{"norm": "rmsnorm", "bias": "none", "learning_rate": 0.0107, "schedule": "wsd", "decay_shape": "sqrt", "final_lr_fraction": 0.0}
Each number is 50 + 10 x the weight over its row's rms, rounded and kept within 0 to 99. Layers, rows and columns count from 0. The size before them is the row's rms in percent of the matrix's.

# layer 5 MLP gate, 832x320, rms 0.0396, rows 279-387, columns 192-255
100:32 60 62 60 40 68 49 56 63 50 54 57 57 68 60 53 50 63 45 47 47 46 58 50 52 65 60 41 34 32 50 67 36 37 44 47 74 51 52 49 42 41 35 59 60 49 41 40 57 59 68 67 49 49 59 40 52 42 52 36 57 49 34 49
101:56 58 40 41 52 52 53 72 49 50 48 56 41 52 50 47 49 63 44 44 34 45 49 49 53 52 22 59 65 36 56 43 50 49 59 70 35 46 18 55 51 55 57 43 42 51 48 49 49 54 50 66 48 36 44 50 53 43 19 60 51 45 40 55
091:49 54 54 56 49 54 62 63 63 55 36 44 44 57 32 43 34 49 48 61 51 53 52 51 58 35 63 47 39 49 56 44 64 47 58 68 54 42 58 45 56 66 62 49 52 47 41 54 46 52 51 42 51 57 41 54 54 75 58 47 39 50 37 50
102:39 49 53 63 63 57 54 58 55 43 52 36 34 57 39 57 41 66 48 28 55 42 59 48 41 53 60 53 40 42 45 55 56 51 55 46 62 40 60 35 50 37 45 54 67 51 51 41 56 56 57 41 64 37 52 65 40 56 64 34 36 51 50 48
102:43 39 40 66 63 61 59 63 42 57 45 42 34 48 67 56 40 64 49 66 42 47 49 43 69 51 36 44 57 50 52 57 38 46 61 44 42 41 59 54 65 49 51 47 50 31 59 48 55 38 58 60 51 55 38 41 47 52 54 35 39 61 32 39
100:50 45 51 58 56 52 55 51 64 41 44 40 53 38 52 46 44 41 56 44 46 56 42 36 58 55 58 56 56 69 55 46 57 43 55 48 48 43 50 54 50 49 55 57 46 43 55 59 49 60 34 64 58 59 63 65 34 59 60 38 67 53 59 56
110:55 46 49 58 46 43 45 50 68 53 63 52 57 70 42 42 45 56 46 52 28 46 44 37 67 54 64 29 48 48 33 64 59 44 47 52 70 59 42 49 68 59 61 35 40 58 54 48 46 53 72 51 51 49 44 64 63 52 36 41 47 51 43 62
094:47 44 41 52 58 39 75 44 70 47 58 63 64 43 65 42 53 46 47 47 53 42 57 61 43 52 58 63 56 59 53 52 61 48 45 58 57 58 40 29 44 33 51 57 47 29 46 49 37 58 70 61 53 47 56 49 45 54 59 56 50 44 49 59
107:43 44 51 63 58 65 54 48 52 62 47 27 50 58 43 44 50 64 50 62 63 52 55 58 60 71 52 49 58 41 61 58 55 56 54 44 39 59 76 57 54 58 31 52 52 55 44 40 37 47 51 50 38 58 47 35 42 51 36 63 51 53 48 26
097:55 32 35 53 55 53 53 49 68 56 46 59 49 36 60 51 50 43 48 52 54 61 53 40 49 53 49 46 51 53 42 52 48 35 35 36 56 57 50 60 46 38 47 44 66 43 45 38 52 54 49 58 57 61 44 50 51 38 55 52 42 49 51 42
099:51 42 56 41 53 60 49 56 59 28 50 54 37 88 47 50 34 46 48 61 43 40 44 59 17 64 52 60 42 53 23 36 42 44 32 38 52 39 54 39 50 60 56 44 57 52 50 57 53 47 39 68 55 38 41 36 57 39 59 48 44 43 45 48
100:36 41 59 56 50 62 30 59 51 48 52 47 52 50 29 48 46 52 42 59 43 35 59 60 35 66 72 27 41 61 19 39 52 45 44 38 46 35 41 36 45 55 42 66 44 50 54 40 52 68 57 60 58 37 29 52 47 64 45 53 48 56 50 47
107:57 36 50 44 49 33 55 53 54 53 49 47 46 54 47 49 52 49 41 46 70 61 73 53 63 45 62 51 45 53 68 40 51 45 56 41 55 68 44 50 46 39 50 42 40 33 63 45 55 48 55 30 50 38 46 44 36 47 33 39 37 42 55 52
103:55 39 41 52 45 41 48 32 35 37 55 55 40 53 77 50 47 36 41 54 69 53 38 44 42 67 36 32 50 38 52 23 54 39 40 56 53 50 41 56 43 51 50 57 63 62 50 54 57 56 49 38 37 40 52 55 58 38 25 68 53 24 49 59
095:47 30 57 45 55 56 57 70 45 50 60 49 38 36 47 54 39 51 68 56 39 57 57 43 60 75 47 49 39 40 58 50 45 77 54 37 48 43 60 55 33 48 41 56 51 64 50 51 58 47 56 68 57 65 56 46 61 50 54 70 50 45 22 55
097:52 59 43 27 34 54 65 39 47 44 37 57 61 53 34 58 57 46 58 58 66 30 57 51 61 53 38 39 47 64 40 50 42 50 52 43 50 48 53 49 46 42 49 63 52 72 57 43 39 65 49 73 55 62 49 63 57 49 37 49 43 29 56 61
096:53 44 56 57 51 53 39 40 52 44 55 53 40 45 43 52 55 45 50 46 65 40 63 25 48 55 44 51 68 46 46 37 57 68 50 40 49 40 65 37 66 60 40 48 36 70 42 37 68 54 64 64 56 62 52 54 47 56 42 57 46 44 50 64
099:34 57 56 56 58 40 62 24 63 54 35 56 53 57 57 33 68 55 54 50 61 71 64 50 62 49 54 52 50 63 52 59 53 47 54 44 52 42 57 49 27 45 31 48 44 55 40 63 60 46 55 63 31 36 54 46 40 51 53 50 56 46 62 51
071:65 54 43 40 62 41 42 54 57 48 65 57 46 36 55 38 43 43 52 55 38 46 62 68 46 47 53 48 27 48 53 59 43 28 48 43 45 52 40 40 40 41 46 41 67 48 61 43 58 51 60 52 59 71 36 37 40 58 59 33 37 46 41 48
097:46 46 56 47 59 29 68 41 50 55 61 54 53 59 47 35 46 72 68 52 71 62 54 71 50 47 36 57 59 57 43 39 56 40 61 59 48 36 46 53 60 56 46 60 32 68 56 42 46 50 57 56 40 50 34 55 56 34 57 40 48 45 49 63
093:50 50 40 58 58 55 44 39 52 41 67 34 39 37 47 44 34 53 62 61 50 56 51 42 45 38 49 52 65 58 59 54 54 51 54 45 50 49 48 43 44 55 63 24 54 53 24 52 60 52 57 58 59 55 47 62 55 43 58 50 64 48 46 57
103:63 46 41 57 47 58 40 53 37 47 42 51 55 40 55 61 45 40 50 54 40 61 43 54 50 51 63 66 52 54 48 57 65 55 58 54 38 51 82 48 46 46 53 41 50 57 51 40 53 42 38 55 68 48 63 32 58 53 47 56 44 52 45 51
105:63 54 52 42 59 46 41 53 53 39 62 51 58 52 72 56 54 33 42 56 35 53 53 53 40 44 58 47 61 37 66 49 61 48 56 59 55 55 59 49 30 30 42 35 48 62 40 42 59 37 59 40 67 40 59 42 37 36 35 61 50 47 38 31
092:57 47 47 66 59 46 41 54 61 38 53 57 51 64 52 58 37 73 71 36 35 54 55 51 37 54 56 50 43 58 60 53 54 66 54 53 47 45 61 63 30 60 74 56 41 51 37 59 64 55 37 57 50 57 46 52 43 43 47 27 37 53 57 42
098:46 60 52 55 69 48 48 50 59 56 63 52 54 56 37 44 44 44 46 65 53 59 50 54 45 74 51 54 38 57 49 40 56 49 32 54 53 43 61 61 80 62 56 63 47 44 54 53 36 68 63 32 45 45 63 51 24 61 50 50 43 64 47 44
106:54 51 58 52 62 38 29 56 41 63 53 39 42 60 43 61 69 55 34 45 46 55 62 45 57 68 49 50 64 42 40 58 61 66 51 68 35 39 54 45 52 45 68 65 56 47 49 30 37 47 53 63 53 40 47 39 43 47 58 59 51 35 46 29
095:42 59 69 48 54 43 59 51 63 51 37 61 68 46 67 56 52 49 56 53 52 27 43 43 34 45 51 25 39 44 63 39 51 48 65 48 60 40 58 47 42 37 44 49 47 65 60 34 48 65 41 67 43 49 50 42 41 41 41 67 47 52 46 62
103:54 69 56 37 49 49 49 59 65 52 41 43 41 40 58 49 51 43 54 61 63 48 36 56 44 44 53 47 56 47 47 41 43 57 54 54 44 46 47 61 65 41 65 52 59 37 69 41 57 46 39 36 38 59 46 51 48 41 56 43 42 54 60 50
103:50 58 45 54 46 49 53 40 52 57 55 51 38 50 43 47 51 41 69 27 34 46 49 57 43 61 67 43 62 44 38 50 66 53 68 32 55 46 52 53 55 49 56 28 66 52 45 57 56 49 48 44 22 57 64 48 51 31 49 66 65 44 57 37
102:45 54 47 47 58 55 54 32 57 32 29 39 60 54 58 67 72 44 47 38 65 64 40 63 25 62 62 43 61 52 46 61 55 34 47 52 45 36 72 43 30 48 52 43 39 60 47 24 44 52 57 47 40 58 51 37 33 51 51 48 47 44 40 28
101:59 35 47 44 51 61 46 43 62 68 46 43 47 44 52 44 36 54 52 36 51 64 57 57 57 67 22 64 47 52 60 51 48 53 27 49 50 47 45 49 51 53 35 66 44 48 68 52 61 53 55 52 43 47 54 45 63 46 35 45 57 51 53 39
105:50 40 38 44 59 41 57 45 51 67 53 54 34 51 53 51 50 54 37 45 54 50 54 39 48 48 49 51 61 43 45 46 49 70 40 40 41 54 47 40 47 60 55 46 53 54 32 47 43 44 55 58 50 46 38 41 59 62 43 55 62 52 69 46
099:49 63 41 44 45 57 49 64 26 46 66 64 42 51 40 56 46 56 59 42 57 51 44 56 33 52 51 51 48 28 46 39 61 49 55 33 42 41 49 34 53 53 48 50 49 57 46 35 44 48 36 54 39 40 58 54 45 38 47 68 58 62 57 58
100:50 36 65 38 48 53 44 50 38 35 29 34 42 43 44 43 42 49 60 65 37 52 36 44 51 46 36 59 57 44 37 67 46 53 37 34 33 39 58 50 39 50 69 50 48 63 36 30 65 53 44 52 46 46 38 42 46 56 38 60 39 43 55 57
102:51 69 56 33 48 55 50 62 42 61 42 40 46 58 55 48 49 44 29 51 32 42 51 29 38 35 43 68 50 51 50 56 48 49 30 30 46 53 46 58 44 60 40 45 49 41 48 64 60 41 51 52 63 38 60 56 47 64 38 50 50 47 47 42
102:48 44 70 58 61 38 46 30 54 45 45 55 32 56 53 45 48 38 32 52 53 59 83 40 56 54 30 51 42 34 33 58 50 42 48 59 41 40 42 69 59 31 55 63 75 42 46 52 42 44 36 55 61 46 52 52 54 65 65 41 34 55 63 64
107:40 43 65 46 52 66 54 45 53 37 63 28 35 55 39 58 39 53 38 51 39 60 47 40 48 57 51 61 61 55 53 64 59 52 50 31 47 69 55 50 39 43 44 42 66 56 55 45 31 68 62 47 81 41 63 28 47 45 48 57 60 51 60 58
091:55 32 34 55 55 48 63 45 40 52 51 39 49 64 43 36 43 54 59 44 57 50 49 51 51 49 52 53 54 50 58 57 54 50 61 41 57 46 62 51 36 49 44 52 35 48 54 41 65 54 72 44 37 47 72 64 24 61 58 37 64 64 46 37
098:54 66 66 57 58 54 62 45 42 58 53 42 45 32 43 46 50 47 35 59 48 53 45 48 34 42 36 64 65 49 52 51 56 67 30 57 35 55 61 45 36 60 49 69 39 52 67 54 46 73 56 59 53 52 41 46 46 42 52 54 52 50 40 42
099:65 55 43 72 26 44 70 54 49 37 46 54 64 55 56 54 64 60 46 47 28 49 43 44 50 55 51 47 60 45 55 42 65 43 55 44 62 51 52 41 46 52 39 39 60 30 67 50 33 41 47 65 44 33 46 42 29 50 63 52 63 67 55 55
093:34 48 36 49 43 62 53 41 58 40 64 53 45 58 50 45 38 41 61 43 30 56 49 37 45 37 53 39 43 26 57 48 49 68 54 52 34 51 47 52 41 50 64 70 20 63 50 46 61 52 32 47 58 56 49 52 47 53 45 63 56 37 37 37
106:48 48 58 52 48 39 38 41 45 43 62 59 49 63 43 40 47 38 44 62 37 38 54 38 36 56 42 43 35 46 44 34 51 38 66 66 50 47 49 50 56 60 23 35 39 50 50 58 42 40 42 52 38 49 62 71 64 37 61 60 42 50 61 44
097:66 49 36 69 44 43 69 52 39 34 62 48 45 57 49 60 41 53 53 51 47 32 35 40 37 51 32 44 50 67 57 49 58 60 51 56 41 56 54 49 50 45 53 53 64 44 51 54 59 52 79 45 58 75 38 51 45 60 47 45 56 40 57 23
099:39 65 62 64 39 55 50 52 44 45 33 55 46 45 53 65 44 46 38 48 41 58 59 42 51 54 51 48 34 65 49 55 59 42 42 50 44 49 56 69 48 50 61 40 62 52 53 54 79 40 29 52 54 47 50 45 49 34 65 48 48 48 59 54
100:44 46 61 66 56 52 52 36 59 41 56 57 41 50 58 53 31 53 48 45 55 38 55 36 47 61 56 58 45 57 40 48 69 61 59 35 54 56 50 49 40 52 67 46 34 53 59 62 44 51 57 38 35 55 53 48 35 37 49 63 38 41 54 56
102:37 37 52 66 59 54 62 46 34 46 55 47 54 55 37 45 49 43 59 47 34 50 45 48 63 51 44 42 47 54 52 37 45 37 37 29 75 62 51 35 36 45 55 62 55 50 57 46 50 63 43 41 61 47 49 51 42 30 32 55 63 44 46 59
102:37 60 48 51 52 50 32 55 56 47 49 38 57 57 60 46 42 36 70 64 59 40 44 45 35 44 37 53 61 47 30 49 50 54 29 60 51 38 52 52 61 44 55 56 59 40 52 53 50 46 25 46 59 41 58 53 58 55 56 46 39 27 42 50
102:55 60 43 38 53 48 36 62 51 58 52 40 57 49 45 40 41 56 64 50 63 44 46 44 56 37 50 44 49 43 57 51 40 42 43 56 47 57 58 54 43 47 63 41 50 44 43 54 56 30 44 38 54 35 41 36 46 47 55 39 55 55 43 44
096:35 57 47 66 56 50 55 49 48 47 45 42 61 52 51 51 60 52 68 43 57 45 63 47 51 54 71 68 53 38 42 35 41 31 57 61 42 45 51 52 46 44 67 45 44 39 53 42 46 70 67 61 44 64 44 51 61 62 64 70 46 42 39 33
105:56 63 47 36 34 51 51 49 73 43 43 26 46 42 20 52 40 56 62 67 57 52 41 46 62 43 53 41 52 51 44 44 57 34 50 48 48 74 55 46 32 52 59 60 58 39 47 38 47 57 52 58 44 56 62 44 54 53 58 56 48 65 55 47
100:51 40 34 49 50 49 49 48 67 43 64 33 43 59 61 53 43 36 56 46 50 40 49 57 41 55 37 56 63 41 60 52 44 54 55 51 60 48 60 41 43 64 50 31 38 37 46 69 53 67 58 55 64 53 58 39 46 48 53 52 42 48 48 34
098:53 54 29 43 48 38 52 62 64 50 44 59 38 67 51 39 44 50 67 49 51 52 47 60 70 51 61 37 42 49 38 59 41 41 64 49 61 44 37 51 47 31 41 59 33 52 41 25 62 44 34 45 49 52 41 63 43 44 51 54 56 40 43 43
101:54 59 44 54 47 50 41 53 57 57 42 57 42 45 31 52 44 37 60 43 67 61 76 70 45 42 55 70 54 38 37 31 43 60 42 47 47 33 51 59 39 59 51 39 37 55 48 42 48 25 49 53 61 35 48 42 43 57 42 60 57 44 52 17
099:54 62 30 61 62 51 57 34 66 44 54 39 22 39 48 28 56 44 42 33 56 45 48 30 53 46 30 63 49 42 44 61 44 34 65 45 41 40 70 53 63 44 56 39 45 59 33 41 44 43 55 38 57 44 51 54 59 57 47 74 49 47 45 39
105:58 43 48 40 49 58 38 62 49 58 33 45 45 55 62 60 59 47 50 59 36 69 60 66 44 60 49 56 38 63 50 56 46 53 48 44 61 54 52 32 48 45 56 49 70 40 44 49 58 51 44 54 31 45 41 24 48 41 50 48 42 55 56 54
105:47 64 69 55 52 56 39 35 56 51 56 67 56 54 50 47 33 51 53 66 39 47 61 63 58 39 65 59 43 56 44 48 65 45 71 45 55 42 47 49 44 35 53 67 37 50 55 35 68 54 48 76 41 67 56 41 37 43 40 78 52 59 56 55
102:75 62 54 54 51 28 41 65 50 39 52 42 47 46 52 51 66 54 36 36 59 51 37 57 57 43 57 53 48 39 46 23 54 65 58 54 48 41 63 39 50 35 58 39 36 33 29 47 42 61 58 44 45 48 56 50 36 43 71 43 53 50 30 60
102:68 49 50 49 69 43 47 58 74 45 53 61 38 49 41 36 53 48 53 37 43 44 39 58 46 38 56 39 43 39 49 58 53 61 43 38 55 36 52 56 35 62 61 52 67 52 42 56 27 50 53 44 54 50 55 59 60 37 39 51 31 49 66 45
100:45 47 52 33 41 50 44 43 46 41 56 47 56 35 47 61 49 44 57 68 50 56 27 50 38 35 63 61 63 50 47 47 42 36 37 54 37 50 54 43 54 56 37 22 36 54 23 82 56 53 53 49 41 45 45 33 59 42 71 54 57 47 45 40
089:37 50 66 41 52 67 50 62 45 38 55 62 56 55 16 48 56 32 64 54 35 67 67 42 52 37 43 37 42 69 65 50 47 34 55 61 57 45 51 59 48 53 53 48 64 42 44 53 57 44 42 55 46 55 45 56 58 51 26 57 37 56 62 56
101:59 61 42 37 56 26 42 54 64 60 40 40 33 57 53 31 35 44 41 40 35 60 76 40 33 52 56 41 59 63 34 33 36 37 52 43 50 54 52 52 56 47 50 58 71 46 46 53 42 37 69 43 61 63 36 56 39 53 47 38 50 58 58 48
099:44 55 40 45 64 44 38 64 45 52 40 51 36 50 45 60 49 34 46 51 56 60 53 59 48 72 54 32 53 42 51 45 60 62 48 51 42 41 61 56 50 62 72 46 49 40 37 41 60 51 53 65 42 54 58 55 51 57 65 47 50 49 59 38
103:47 46 53 70 40 53 28 47 69 61 57 45 58 37 53 43 45 49 67 22 46 51 71 40 54 43 49 46 47 63 56 53 43 31 45 33 57 64 62 58 48 30 61 43 53 38 44 38 61 49 39 47 46 44 57 56 31 52 28 60 64 40 61 58
108:58 67 35 49 41 39 51 52 38 59 47 60 59 48 56 52 80 44 57 60 75 60 48 33 37 47 69 42 37 58 39 61 43 43 22 59 60 36 54 62 53 57 64 48 45 34 46 66 50 47 57 59 48 57 53 39 67 37 43 46 55 63 52 56
093:50 34 49 56 54 64 66 48 67 43 44 52 49 51 51 47 46 63 36 49 50 41 44 45 53 53 50 55 40 51 53 62 39 42 37 73 70 46 47 54 59 47 57 51 38 44 37 27 50 38 56 57 49 39 58 57 43 67 54 59 59 56 66 54
101:49 44 53 43 46 61 77 61 55 44 50 54 55 76 53 55 67 39 48 52 51 44 43 44 45 61 62 33 39 51 44 50 39 43 39 65 63 58 68 56 55 39 36 50 64 45 35 53 56 47 45 43 53 42 59 35 59 50 57 52 50 31 52 41
098:51 58 42 58 67 31 60 65 21 51 46 56 57 69 33 72 49 47 67 57 44 61 40 36 53 53 61 49 50 48 50 54 43 60 55 52 65 44 65 61 55 39 55 32 42 36 36 48 56 65 50 53 40 40 47 49 48 48 65 45 45 59 44 55
093:46 70 53 38 72 43 50 56 59 49 64 48 37 54 46 42 32 62 42 50 28 62 52 39 43 33 44 48 46 39 54 47 44 43 46 61 53 55 70 47 56 55 52 43 34 36 34 63 48 49 43 66 55 39 51 41 33 44 50 58 45 42 44 37
107:42 41 72 47 50 39 50 53 38 24 35 67 57 55 51 70 30 32 41 48 61 41 64 51 36 56 57 53 51 47 46 43 47 45 50 42 54 48 51 47 50 33 56 44 39 61 59 34 60 45 33 39 39 66 65 62 53 35 39 52 65 67 50 59
101:62 42 59 67 55 59 65 55 57 64 47 47 41 51 36 54 57 51 48 53 35 52 50 43 44 57 41 50 78 63 52 51 67 45 43 39 50 36 70 66 37 49 39 39 38 39 48 48 41 28 40 61 41 64 60 33 59 39 42 39 54 52 54 54
102:41 56 61 45 54 42 46 71 50 43 59 48 45 63 59 53 54 46 45 53 43 50 44 56 39 39 49 49 44 49 43 53 48 42 41 56 43 55 68 63 35 43 71 36 38 40 36 41 51 39 42 51 39 53 48 64 39 62 39 54 50 46 64 45
103:37 40 47 51 65 57 65 61 53 52 44 46 44 58 51 50 60 68 27 41 56 41 65 39 33 78 35 57 52 53 44 45 51 55 41 42 32 44 60 57 59 61 61 49 71 36 38 40 69 52 65 33 57 36 68 44 53 43 49 37 60 39 60 55
097:34 31 42 62 48 62 65 54 49 59 68 45 65 39 56 50 57 50 37 44 51 28 49 58 54 51 47 60 71 44 51 60 58 72 61 50 69 54 41 40 56 47 46 39 56 44 58 53 54 52 47 40 67 70 30 38 50 54 43 23 45 67 46 27
107:42 36 40 58 55 39 52 56 35 57 45 37 30 58 52 40 43 63 47 62 50 54 45 53 46 41 51 49 52 69 48 46 38 41 52 57 53 47 47 78 52 52 61 38 79 57 44 28 71 40 56 48 58 41 62 47 61 55 54 52 28 54 49 41
103:52 63 48 56 69 51 60 54 55 54 31 60 62 45 69 54 34 37 51 52 56 49 46 56 40 43 42 63 53 43 55 38 30 35 44 56 40 54 53 53 60 39 51 53 40 52 41 56 51 40 48 52 32 50 35 47 45 29 44 59 55 60 58 31
100:66 56 43 52 61 43 59 63 53 67 50 35 60 47 60 47 33 49 48 61 43 46 45 60 51 55 42 42 49 52 58 37 54 73 49 33 48 54 53 59 47 38 51 59 39 61 55 49 45 47 41 49 50 48 54 55 51 59 47 57 44 50 31 41
106:33 49 58 55 45 54 57 46 39 42 41 60 54 51 57 53 56 58 25 58 60 72 40 57 49 42 38 54 36 66 40 52 46 49 46 43 39 67 42 54 39 51 52 38 42 50 39 53 67 44 42 77 60 55 53 35 39 56 53 53 57 48 41 47
109:56 48 46 47 40 44 46 62 45 42 54 33 56 22 54 43 40 44 45 42 67 47 40 24 54 43 41 50 46 58 37 39 65 40 35 54 49 31 55 48 50 52 54 66 54 54 56 37 53 80 39 56 44 47 63 50 73 59 58 55 38 46 56 67
104:44 46 64 54 61 52 37 54 44 48 49 48 31 46 42 28 37 58 53 58 68 32 55 31 54 62 50 38 55 52 42 49 27 44 46 59 35 45 49 58 42 64 49 49 56 63 46 47 53 51 57 47 50 52 54 35 51 74 48 48 47 45 32 54
102:47 52 46 72 48 34 57 62 47 46 63 58 43 55 25 25 45 63 53 57 53 55 40 53 48 59 52 53 53 46 49 39 54 51 46 55 39 45 58 67 52 45 60 49 52 62 53 59 50 69 57 49 35 47 53 61 50 54 38 64 51 33 46 40
098:57 49 48 52 56 65 63 44 59 47 60 58 37 62 48 50 41 51 41 55 46 41 46 52 60 48 55 45 52 47 57 55 56 51 40 42 57 59 50 42 43 55 41 61 45 52 59 50 65 54 41 48 52 50 43 55 60 41 49 53 37 42 65 45
104:58 47 53 48 41 50 40 46 33 49 63 43 64 43 44 44 42 60 52 48 51 45 54 71 49 58 50 52 47 34 57 64 73 41 46 56 72 42 27 43 41 54 64 50 60 56 54 46 52 54 52 53 53 38 59 47 46 59 65 39 46 51 75 49
099:52 46 52 34 44 69 44 43 53 36 42 47 41 40 66 58 53 58 53 59 51 44 51 43 46 27 39 62 40 52 60 49 41 60 60 53 63 56 40 36 51 60 52 40 45 50 44 45 28 68 39 38 47 50 59 59 54 50 48 65 48 54 64 38
101:30 65 40 51 60 64 57 45 65 62 59 36 52 47 51 44 43 52 52 57 39 66 49 45 46 47 51 46 53 41 57 45 52 63 56 54 42 50 53 61 33 44 53 59 35 47 49 38 56 23 43 46 37 43 36 43 58 41 43 53 50 52 57 48
103:60 44 37 48 47 46 60 48 54 49 78 29 31 42 41 51 49 47 55 56 43 61 53 47 55 37 49 44 41 47 53 63 58 55 66 57 38 48 61 50 53 42 53 48 51 47 59 40 60 51 44 49 51 53 58 52 42 53 61 40 52 26 36 55
103:52 44 56 72 44 45 55 46 48 37 40 37 50 36 64 71 64 56 49 58 51 52 46 40 68 43 51 33 67 64 42 67 48 47 31 53 41 27 47 73 59 50 46 47 71 62 35 48 53 49 48 58 39 61 33 51 65 33 47 66 61 34 47 40
098:40 43 53 48 52 48 44 57 53 48 48 26 62 60 41 66 49 36 50 43 48 52 43 44 54 55 55 47 37 65 44 43 76 53 45 48 52 63 57 49 65 50 40 38 58 41 72 32 58 55 45 43 32 34 48 43 43 61 71 40 66 58 36 43
099:64 46 66 50 61 49 52 52 52 54 37 53 53 68 33 32 51 38 55 53 66 46 53 52 45 53 53 66 50 54 26 45 49 58 70 56 46 46 68 45 38 45 33 49 49 46 54 52 54 45 50 41 37 46 49 56 48 51 33 44 47 55 48 51
105:56 45 42 48 31 42 48 34 43 48 64 69 61 42 62 51 58 43 42 63 68 42 58 74 28 57 50 56 37 47 76 56 40 60 33 55 62 40 54 68 44 46 46 38 43 43 44 63 47 35 44 50 51 40 67 43 50 47 48 67 39 47 42 51
096:36 45 62 49 34 43 57 52 68 37 44 52 39 48 35 64 42 59 54 42 57 55 63 67 59 60 53 49 36 44 64 57 58 52 70 54 54 45 51 67 64 50 49 57 60 69 56 59 32 49 55 45 51 33 54 42 56 41 60 54 55 73 54 63
100:64 46 42 37 65 58 52 62 56 60 64 46 51 61 45 47 59 48 17 46 45 72 34 34 35 58 40 45 58 49 49 30 35 66 55 33 36 53 55 60 61 36 50 55 56 32 42 42 50 42 39 55 51 45 50 45 71 45 48 41 50 56 43 45
103:44 52 62 53 47 45 65 54 32 47 22 48 41 53 50 61 53 49 49 29 45 51 48 47 49 64 50 43 52 41 36 48 16 52 42 46 50 46 58 56 45 70 50 41 50 54 58 55 45 57 28 46 43 73 49 57 47 44 47 46 56 49 37 56
108:47 55 64 55 41 42 55 45 58 53 41 45 26 58 57 57 63 46 49 54 41 63 52 43 40 40 45 44 56 55 34 50 46 38 48 53 41 50 64 47 49 45 56 55 66 30 42 53 54 45 53 45 66 31 62 53 48 56 39 57 31 59 34 44
099:36 53 57 37 37 49 54 21 47 53 39 53 66 47 58 57 53 50 61 84 62 68 59 53 56 43 72 49 54 44 37 65 61 57 30 62 46 68 45 62 71 52 61 53 37 40 39 56 36 54 62 64 58 64 53 44 46 45 64 53 45 41 51 53
093:36 40 52 55 66 59 55 50 48 44 46 41 76 61 57 41 52 55 47 59 58 66 58 49 42 34 42 49 41 61 57 44 39 60 59 61 32 62 59 48 42 36 41 52 57 54 43 24 58 49 64 40 66 49 52 65 45 46 50 45 56 55 44 53
101:53 32 47 59 50 49 39 40 12 51 49 61 61 32 50 36 41 57 52 54 65 40 57 55 62 51 41 56 51 64 40 66 50 32 51 46 67 38 63 54 47 41 60 65 47 44 38 61 35 55 36 66 27 47 50 62 55 37 42 49 39 63 64 38
092:41 46 52 47 37 46 59 47 40 40 33 56 43 53 42 47 47 41 51 50 53 40 50 48 61 46 52 51 57 46 59 52 53 50 48 65 31 32 56 40 34 36 45 62 48 55 45 53 49 47 47 43 64 36 61 54 42 50 44 42 60 57 62 45
102:53 40 60 63 46 42 44 55 45 38 50 42 60 30 59 54 62 63 46 36 39 43 67 60 41 42 45 45 44 46 64 30 49 42 47 30 61 47 41 62 52 44 72 40 63 53 44 44 34 50 21 46 48 43 53 53 47 44 31 38 46 52 56 54
102:41 42 43 39 51 50 73 36 43 40 53 54 59 37 44 60 61 45 68 67 52 61 62 62 38 49 40 46 67 42 61 67 50 50 46 53 47 52 57 53 64 35 46 57 61 53 52 50 53 60 23 42 24 57 50 66 60 45 39 54 50 36 32 70
098:43 43 44 45 32 52 56 41 57 39 54 53 52 56 41 44 57 53 55 31 51 53 42 63 33 49 45 52 48 69 47 53 46 50 73 39 63 51 55 51 49 75 64 44 52 63 44 59 66 49 64 49 41 52 38 55 61 65 53 51 37 43 30 60
102:51 47 47 50 45 49 43 66 39 60 38 55 57 33 48 64 43 54 57 55 44 59 57 37 55 27 52 50 40 40 62 66 45 58 47 34 65 41 41 39 46 55 40 45 60 49 75 66 57 35 43 50 64 60 44 54 41 47 44 38 43 58 48 65
103:60 68 57 49 54 52 61 55 59 57 41 65 47 49 56 44 47 39 50 45 40 50 49 57 57 51 71 58 37 55 66 36 53 54 60 44 64 38 46 32 72 48 46 64 56 66 57 30 62 43 31 53 54 44 52 50 57 33 44 54 54 52 55 43
104:53 50 54 60 50 53 35 67 52 46 43 43 59 65 27 36 40 64 39 50 61 46 49 58 46 49 48 45 65 50 45 49 66 48 52 45 38 57 52 58 67 36 47 29 49 59 50 57 33 38 39 40 38 46 40 48 62 53 50 46 37 32 58 40
111:31 56 51 42 64 51 45 43 49 54 64 39 46 49 68 51 51 44 60 44 32 46 53 54 48 50 56 55 57 62 49 29 48 49 33 37 60 47 49 66 68 59 40 56 61 53 35 39 55 62 56 64 33 40 37 59 55 42 47 52 57 37 53 49
108:62 42 23 71 30 63 57 30 56 47 68 60 43 69 37 45 26 56 28 52 59 46 61 47 39 47 43 58 50 51 57 72 40 44 34 52 48 61 38 38 48 62 48 49 57 67 54 52 44 59 45 65 58 60 43 24 56 48 67 41 41 62 52 42
096:53 65 55 46 56 45 66 34 70 63 47 52 47 60 34 59 44 27 50 56 54 53 41 38 42 32 51 15 45 56 45 47 55 48 63 57 29 40 43 52 59 46 40 48 59 29 46 60 72 51 46 54 46 56 38 44 28 60 54 43 59 62 59 51
099:59 54 70 52 53 51 60 53 61 39 47 55 27 52 65 43 50 64 53 46 45 52 43 56 53 50 30 42 51 48 24 40 51 57 54 72 50 61 46 71 65 40 60 35 47 67 55 55 67 62 52 38 58 49 49 29 59 47 33 50 52 46 36 70
104:58 49 48 38 65 49 38 48 40 45 53 39 45 58 54 64 65 77 41 46 74 43 54 58 58 56 32 45 59 56 56 49 44 61 52 53 48 55 67 47 52 63 38 44 60 46 66 33 40 30 39 45 60 49 56 45 49 53 55 50 54 52 33 28
104:48 44 71 66 42 37 39 49 55 49 67 55 54 44 47 51 50 44 42 59 60 52 51 46 51 66 43 54 55 37 49 55 63 65 45 61 44 45 66 45 37 48 54 42 53 56 42 26 40 53 48 55 54 53 43 59 58 43 58 61 46 40 37 58